{
  "n_layer": 18,
  "d_model": 96,
  "n_head": 4,
  "n_kv_head": 4,
  "head_dim": 32,
  "d_mlp": 256,
  "vocab_size": 4096,
  "activation": "geglu",
  "norm": "layernorm",
  "norm_place": "peri",
  "norm_eps": 1e-05,
  "positions": "rope",
  "rope_base": 10000.0,
  "rope_fraction": 1.0,
  "qk_norm": false,
  "attn_scale": 0.177,
  "bias": "none",
  "tie_embeddings": false,
  "parallel_block": false,
  "extras": ["capped logits"],
  "init": "uniform",
  "init_std_qkv": 0.0661,
  "init_std_o": 0.00955,
  "init_std_up": 0.0661,
  "init_std_down": 0.00675,
  "init_out_by_depth": true,
  "optimizer": "adam_variant",
  "lr": 0.0019,
  "beta1": 0.9,
  "weight_decay": 0.051,
  "lr_head": 0.00583,
  "grad_clip": 1.0,
  "warmup_steps": 358,
  "schedule": "wsd",
  "decay_fraction": 1.0,
  "decay_shape": "sqrt",
  "final_lr_fraction": 0.1,
  "batch_tokens": 8192,
  "seq_len": 256,
  "doc_mask": false,
  "train_tokens": 93270000,
  "steps": 11386,
  "dataset": "wikipedia_en"
}
Each number is 128 + 32 x the weight over the matrix's rms, rounded and kept within 0 to 255. Layers, rows and columns count from 0.

# layer 6 MLP down, 96x256, rms 0.0779, rows 0-48, columns 0-63
[[181  83 135 114 148 149 164 103 143  92 213 123  89 187 133 124 126 167 123 155 178 136 134 195 120 120 118 102 187 140 128  96 157 145 110 150 102 160 147 143 122 126 107 107  87  83 118 155 168 180 113 114 107 106 124  55  99 110 116 191 118 130 113 169]
 [ 91 192 128 143 161 150  70  75 123  85 118 150 188 119 168 148 112 109 105 160 145  98 129 104 151  95 175 138 157 100 160 148 161 161 141 101 162 190  98 167 113 112 147 101 169  91 115 135 120  59 139 137 137 176 130 100 112  86 143 132 141 154 177 142]
 [114 100 100 133  82 133 134  97 130 145 182  96  82  86 140  93 123 106  99 120 135  59 133 135 103 157 185 125  93 171 121 179 113 124 132 149 101 123 159 119 145 161 109  80 107 168 144 116  89 163 101 130  70 207 137 128 116 136 111 106 159 149 118 115]
 [122  78  41 153 130  83  98 121 218 135 123 115 111  93 118 163  85 131  77 138 133 110 110 195 162 143 153 162 190 113 173 118  57 106 144 142 176 132 155  99 122 168 159 143 122  97  82 142 122 102 156 147  89 119 105 106 139 130 138 112 117 180 119  90]
 [168 127 129 107 104 106 132 152 175 164  91 120 157 130 141 134 111 133 114 195 108 150 157 140 134 144 137  50 127 142 108 134 170 167 174 161 126 135  96 182 125 122 108 111 102 141 142 143 118 171  99 157 140 122 146 137 116 103 138 122 123  95 122 103]
 [177 117 112  95 130 170 136 103 116 132 137  88 138 100 134 121 152 121 151 120 125 151 150 115 114 120 154 113 137  80 134 112 137 118 105 105 126 155 148 114 149  69 119 153 127  99  91 145  81 130 134 114 125 158  96 147 100 108  92 137 142 142 166  74]
 [154 196 143  89 125 174 198 115 114 111  80 114 158 150 155 140 117 145 135 118 120  95 126 154 108 107 114 101 134 172 109 169 147 107 110 143 203 157 107 153 115 114 136 139 135 151 151 113 162  80  98 201 157 144 135 129  92 101  95 134 192 125 110 166]
 [132  87 135  68 138 145 111 125 159 137 138 127 118 150 145 106  57  53  88 194 129 118 117 129 133 114 162 162 122  47 120 113 185 178 112 170 133  96 154 148 212 148 128  84  92 109 124 218  77  91 139 143  78 149  96 127 179 119 105 124  98 138  95  51]
 [138 126 147  54 163 184 174 126  95 113 142 122 115 130  79 173 134 118 153 135  93 161 107 169 111 139 171 102 155 144 148  91 151  95  90  99 160 124 199  54  98 157 110 168 130  97 191 170 167  98 125 160 189 128 190  99 111 111 168 185 119  79 103 122]
 [114 108 160  88 148 144 142 148 194 160 128 104 124  89  87 144 123 149  84  90 126  94 127 154 108 113 132 177 125 148 139 107  96 165 133 116  65 120 133 133 169 116 107 111 166 110 131 114 107 108 148  72 134  92 161 126 108 151 150  64  87 191 131 115]
 [124 161 128 110 206 156 160 122 112  93 113 138 159 128 100 105 153 138 157 135 146 116  78 103 140 136  94 134 158 109 170  90 157  66 151 121 110 118 132 154 119 153  86 175 124 106 103 109  66 193 132 126 136 137 149 128 135 147 140 128 139 149 105 157]
 [141 167 118 130 155 157 166 131 118  87 150 119 111 117  97  88 132 134 123 150 212 152 133 104 170 138 170 113 164 118 109 183  99 118  62 114  78  98 121  91 100 100 148 139 101 172  90 108 118 129 187 132 135 173 123 111 167 144 141 169 121 156 196 152]
 [110 188 166 109 135  96 154 171  62 122 141 121 144 121 107 115 130 110 153 124  87 166 129 125 123 137 106 143  96 118 127 139 177 139 152 107 129 179 106 140 128 119 112 118 127  65 106 106 120 148 132 141 102 122 112  82  99 177 172  99 129 141  85 113]
 [125  73 139 107 181 158 152 197 123  94 174  98 192 117 121 132  94 125 127 114  93  69 118 124 112  89 100 102 113 180 157 114 129 127 132 130 163 149 132 119 140 109  93 123 112 114 163 115 149 186 143  88  64 147 125 138 100 185  86 159 140  68 147 141]
 [137  89 131 114 176  85 141 115 161 128 160 119 121 135 200  93 100 145  99 129 132 119 157 172 150 158 196 117 130 106  93 169  84 101 122 107  96 106 106 125 141 114 126 121 109 104 113 121 104  83 118 101 166 102 102 158 167 129  97 135 151 170 108 176]
 [135 118 116 134 115 150 139 116  82 156 166 173 160 105 169 211 119 107 127 149 156 101 186  98 109 103 143 105 110 165 151 161 104 126 196 140 142 133 123 157 120 187 107  96 152 138  75 127 126 117  88 114 131 152  96 147 129 164 155 158 114 126 142 136]
 [188 142 133 143 124 143 143 124 120 161 118 145 156 111 141 136 120 154  84 136 133 146 128 138 111 143 117 130 149 138 157 135 128 149 131 113 138 116 131 134 166 140 120 136 122 131  95 131  57 159 118 124 137 120 136 144  97 139 143 100 126 127 142 123]
 [132 108  77 183  65  82 134 110 150 191 117 156 125 137 161  74 126 119 105  89 120 170 140  97  93 146  68 136  97  87 149 161 146 132 163  95 154  86 136 129 142 121 143  80 177 104 136 161  89 103 134 124  58 138 113 118 146 171 167  60 103 163 123 128]
 [140 117 109 161 144  86 128 172 167 163 192  94 133 142  94 123 132 131  99 130  91 119 116 147 117 129  89 132 102 165  95 104 116 169 154 209 177 118  34 125 151 129  25 138  95 141 129  87 163 123 168 127  91 155 141 135  81 196  86 117  95  74 163 174]
 [158 140 107 148 129 131 139 142 123 134 156 108 153 140  67 135 140 101 159 116 138 134 118 103 120 156 135 147 147 146 122 136  83 115 127 191 147 145 108  98 145  98 125 143 166  79 154 131 135 156 135 119 170 139 160 123 171  96 100 138 116 153  91 116]
 [105 148 146 200  82  92 107 144 115 118 165 134 150 110  40 190  74 121 140 104 162 141  92  76 103 125 146 157  76 122 179  88  85  99 156 125 134 144 139 121 121 137 136 129 169 158 159 116 103 141 176  93 112  98 161 170 202 149  86  77 125 176  98  68]
 [167 156 102 116 108  94 142 115  86 156 146 132 152 179  79 124 131 139 145  97 166 173  57 132 131  94 148 164 127 104 153 115 171 150 157 114  72 142 108  92 111 127 104 118 111  58  98 100 113 115  99 116 122 148 115 148  79 133 112 119 128 126 113 162]
 [113 137 126 181  77 121 173 141 156 177 108 116 197 143 163 151 136 169  94 121 148 141  74 129 169 167 124 156  82 117 187 101 120 176 153 134 107 113 213 147 150 175 137 137 190 131 133 177 144 104 119 127 108 110 115  43 114  57 152  90 132 123 142 102]
 [150 124 105 127 127 184  74 121 110 172 104 132 109 138 130 161 123 140  91 137  71 173 153 191 106 144 113 128 142 165 138 112 165 138 108 112 128 106 142 121 130 124  96 104  69 118 146  91 100 133 120  97 129 133 163 116  91 207 124 140  83 142 162 140]
 [111  85 186 157 112 152  97  85 152 118 176  80 118 153  86 172  78 139 111 117 162 132 143 122 137 116 124 138  57 132 141 110  99 121  94  99 115 158  91  83 182 125 140  71 134  92 113 152 154  79 140 124 110 115 107 125 122 114  98 114 172 102 158 112]
 [116 131  97 148 164 116 126 135 189 114 129 130 117 118 160 151  98 123 117  95 140 139 132 121 160 114 118 136  85 114 176 186  90 140 116  95 163 117  88 177 132 187 128 110 167 118 162 107  58 128 121 162  97  80  91 132  98 128 176 158 105 173 150  76]
 [ 89 129 101 109 176 102 215  98  98 103  94  62 112  95 104 177 130 203 182  99 144 192 123 100 134 142 138 122 139 233 186 188 105 100 127  97 164 132 172  81  93 136 200 161  98 185 172 132 173 136 120  99 142 117  92 123 124  63 159 133 200 171 127 175]
 [143 134 169 111 184 141  83  73 169 124 120 117  92 170 153 130 113 150 146 107 134 104  86 127  86 137 148 132  85  99 125 135 109  81  99 122 164 143 132 139  71 128 115 125  81 133 130 150 110  56 168 174 136 112 200  97  90 140  89 163 129 122 133 172]
 [121 107 145 128  73 132 165 170 146 133 138 127 132 149 157  87 118 137 133 171 142 142 142 141 112 172 100 164 121 158 130 125 130 102 127 140 121 152 135  99 137 121 132 116  78 107 145 138 144 151 137 147 134  99 113 169 102 152 161 130 153 167 112 171]
 [202  73 116  74 147 255 209 103  80  40 178  88  66 180 135 122 190 183 190  75 144 151 152 248 151 116 180  24 136 145 102 134 108  67 123 119 157 174  57 135  23 113 136 166  43  94 202 110 231 171  34 159 166  96 130 115 103 111 120 241 173  91 105 203]
 [150 146 129 151 140 154  67 169 107 131 140 102 131  96  96  40  92 120  45 191 124  97 180 146 106 135 153 152 107 107 162 137 133 159 137 132 147  86 148 135 150 145 137 117 119 116  72 190  86 134 140  87 108 153  88 127 129 118 137 100  76 153 146  82]
 [ 83 175  58 121 111 142 126 194 130 146 112 120 169  91 140 124 122 173 131 159 102 164 102  84 146 129 165 127 121 121 100 144 130  93 140 122 144  75 142 144 166  91 107 110 168 122  98 114 138  49 173 116  90 136 173 100 128  79 102 130 118  95 102 103]
 [101  79 136 132 104 127  61 142 130 122 110 161 104  86  92 140 125 101 139 101 123  83  90 121  80 154 116 114 108 140 174 143 105 126 124 138 113  88 183  84 139 156 138 128 107 175 118 149 109 131 129 153 103 107 118 106 182 160 189 125 108 101 142  82]
 [179 136 155  61 100  98 172 132 152 120 125 159 104 176 131 134 125 134 158 100 149 104 132 104 152 137 117 145 136 164 142 136 125 142 130 133 125 125 160 114  96 179 111 112 148  99 159 136  99 136 127 110 130 108 185 142 119 118 171 103 159 128  86 124]
 [126 185 112 158 111  85 130 132 112 126 109  90  83 140  94 163 136 106  86 102 129 159 167 135 123 149 195 158 115 135 134  54 115 163  97  97 155  80 164  65 122 126 127 134 174 148 125 146 135 144 122 110  76 162 122 143  94 103 161  97 136 101 117  94]
 [ 89  78 142  98 145 137 162 114 125 101  65  56 119 172 110 147 141  85 172  92  87 117 130 178 132 110 142 148  95 146  99  34 136  88 112 139 155 110 124 135 107  80  65 199 115 118 176  83 141 120 123  68 155 139 157 146 143 131 149 170  87 132 143 178]
 [142  53 169 138 109 118  85 175 162 158 156 101 127 158 116 118 126 134  76 202 145 147 176 165 122 161 208 124  74 181 129  78  89 217 127 180  57  68  84 154 153 177 152 141 122 184  79 150 126 179 126  95 106 139 122  61 119 159 161  93  92 155  99 115]
 [174 142 132  98  87  87 166 155 124 117 145 162  79  94 107  94 133 135 129 109 132 130 143 149 164  37 124  97 139 146 154 157 137  92 117  96 126 190 119  97 128  65 133 161 121 134 138 102 141 205  75 138 112 156 159 160 176 148 146 118  81  48 113 185]
 [127 159 206  93  97 201 122  82  72  50  94 155 103 137 139 124 126 133 155  54 181 131 104 107  86 133 112 107 128 168 127 209 149 113 156 114 117 119 118 173  71 170 140 112  92  90 125 119 181  74 117 144 155  36  93 108 189  95 110 159 194 110 167 190]
 [176  68 116 123  60 168 167 179  50  68 121 111  94 114 157 112 196 146 171  58  80  54 115 150 127  88 103 132  95 116  87 110  96  74 106 115  92 138  81 150  87  72 143 134  96 113 103 124 161 190 114 165 219  98 111 164 142 109 145 135 109 128 164 179]
 [135 143 148 124 191 105 134 163 118 123 110 110 126 188 138 136 155 146 115 105 132 121 121 113 118  75  42 175 179 158 103 120 116 122 159 138 118 141 155 134 123  44 118 128  79 127 123  61 140 114 144 102 100  98 197 112 129 178 142 136 184  89 159 139]
 [144 132 117 190 147  92 120  84 137 146 166 132 138 113 121 130 109 141 142 162 162 140 129  99  79 153  98  93 131  87 183 102 110 175  68 160  96 125 100 154  92 132 148 133 135 134 141 146 127 149 147 130 142 134 111 109 114 154 146 139 123  84 131 105]
 [105  85 119 100  95 166 100 108 153 111 137  84 136 124 111 112 135 111 112 169  80  75 129 143 124 175 164 148 117 117  68 147  93 168 159 109  51 137 128 100 118 138  54 160 111 145 135 127 169  65  90 147 133 129 139 108 141 112 106 140 119  42  72  78]
 [125 139 160  99 137 139 134 146 112 140  93 154 132 101  98 106 109 110 161  97 103 187  99 154 153 124  80 128 168 111 117 119 102 113 190  96  75 165 182 125 130  75 112 127 112 164 125  92 123 112 107 156 140 102 157 147  98 168 194 169 214 117  78  87]
 [102  87 197 120 119  97 127 183 176 164  91 144 175 147 193  85 163 142 131 132 105  86 108 144 121 100 120 150 153 102  75 111 115  85 143 121 133 144 144 111 132  83 149 162 106 187  88 163 107 139 155 129 102 153 172 127 140 169 137 102 138  81  84 162]
 [150 125 120 108 100 122 117  78 105 150 172 108 130 130 169 142 145 128 109 180 133 127 140 109 126  92 109 149 121 175 125  94 103 103 127 142 101 132 141 132  92 170  73 152 141 151 132 143  87 139 118 174 144 120 152 195 119  86 140 109 130 128 110  95]
 [198 152 143 155 141 153 132 113  86 151 100 153 180  88 120 147  87 124 162 167 145  92 166 116 109 155 158 107 123  76 156 162 154  96  87 109 153 102  58 111 109 122 166  96 128  86 159 107 144 191  76 185 197  96 163 165 153 144 176 132 155 144  64 161]
 [122 114  69 142 174 120 153 162 189 126 188 112 141 154 106 103 217 119 113 109 110  91 101 104 206  69  76 137 188 110  91 122 119 123  89 107 164 115  66 166  85  98  76 155 160  63  86 113 157 109 100 102 166  95 111  89  93 118  69 128  86 106 163 175]
 [128 104 146 167 117 176  95 157 132 101 181  88 108 169  71 145 107 151 121  92  95  94 168 105 136 135  41 117 133 136 145 107 142 139 139 149 142 152 116 165 147  99 177 107 115 112 141 137 137 104  90 143 109 131 129 115 124  85 156  91 134  86 170 120]]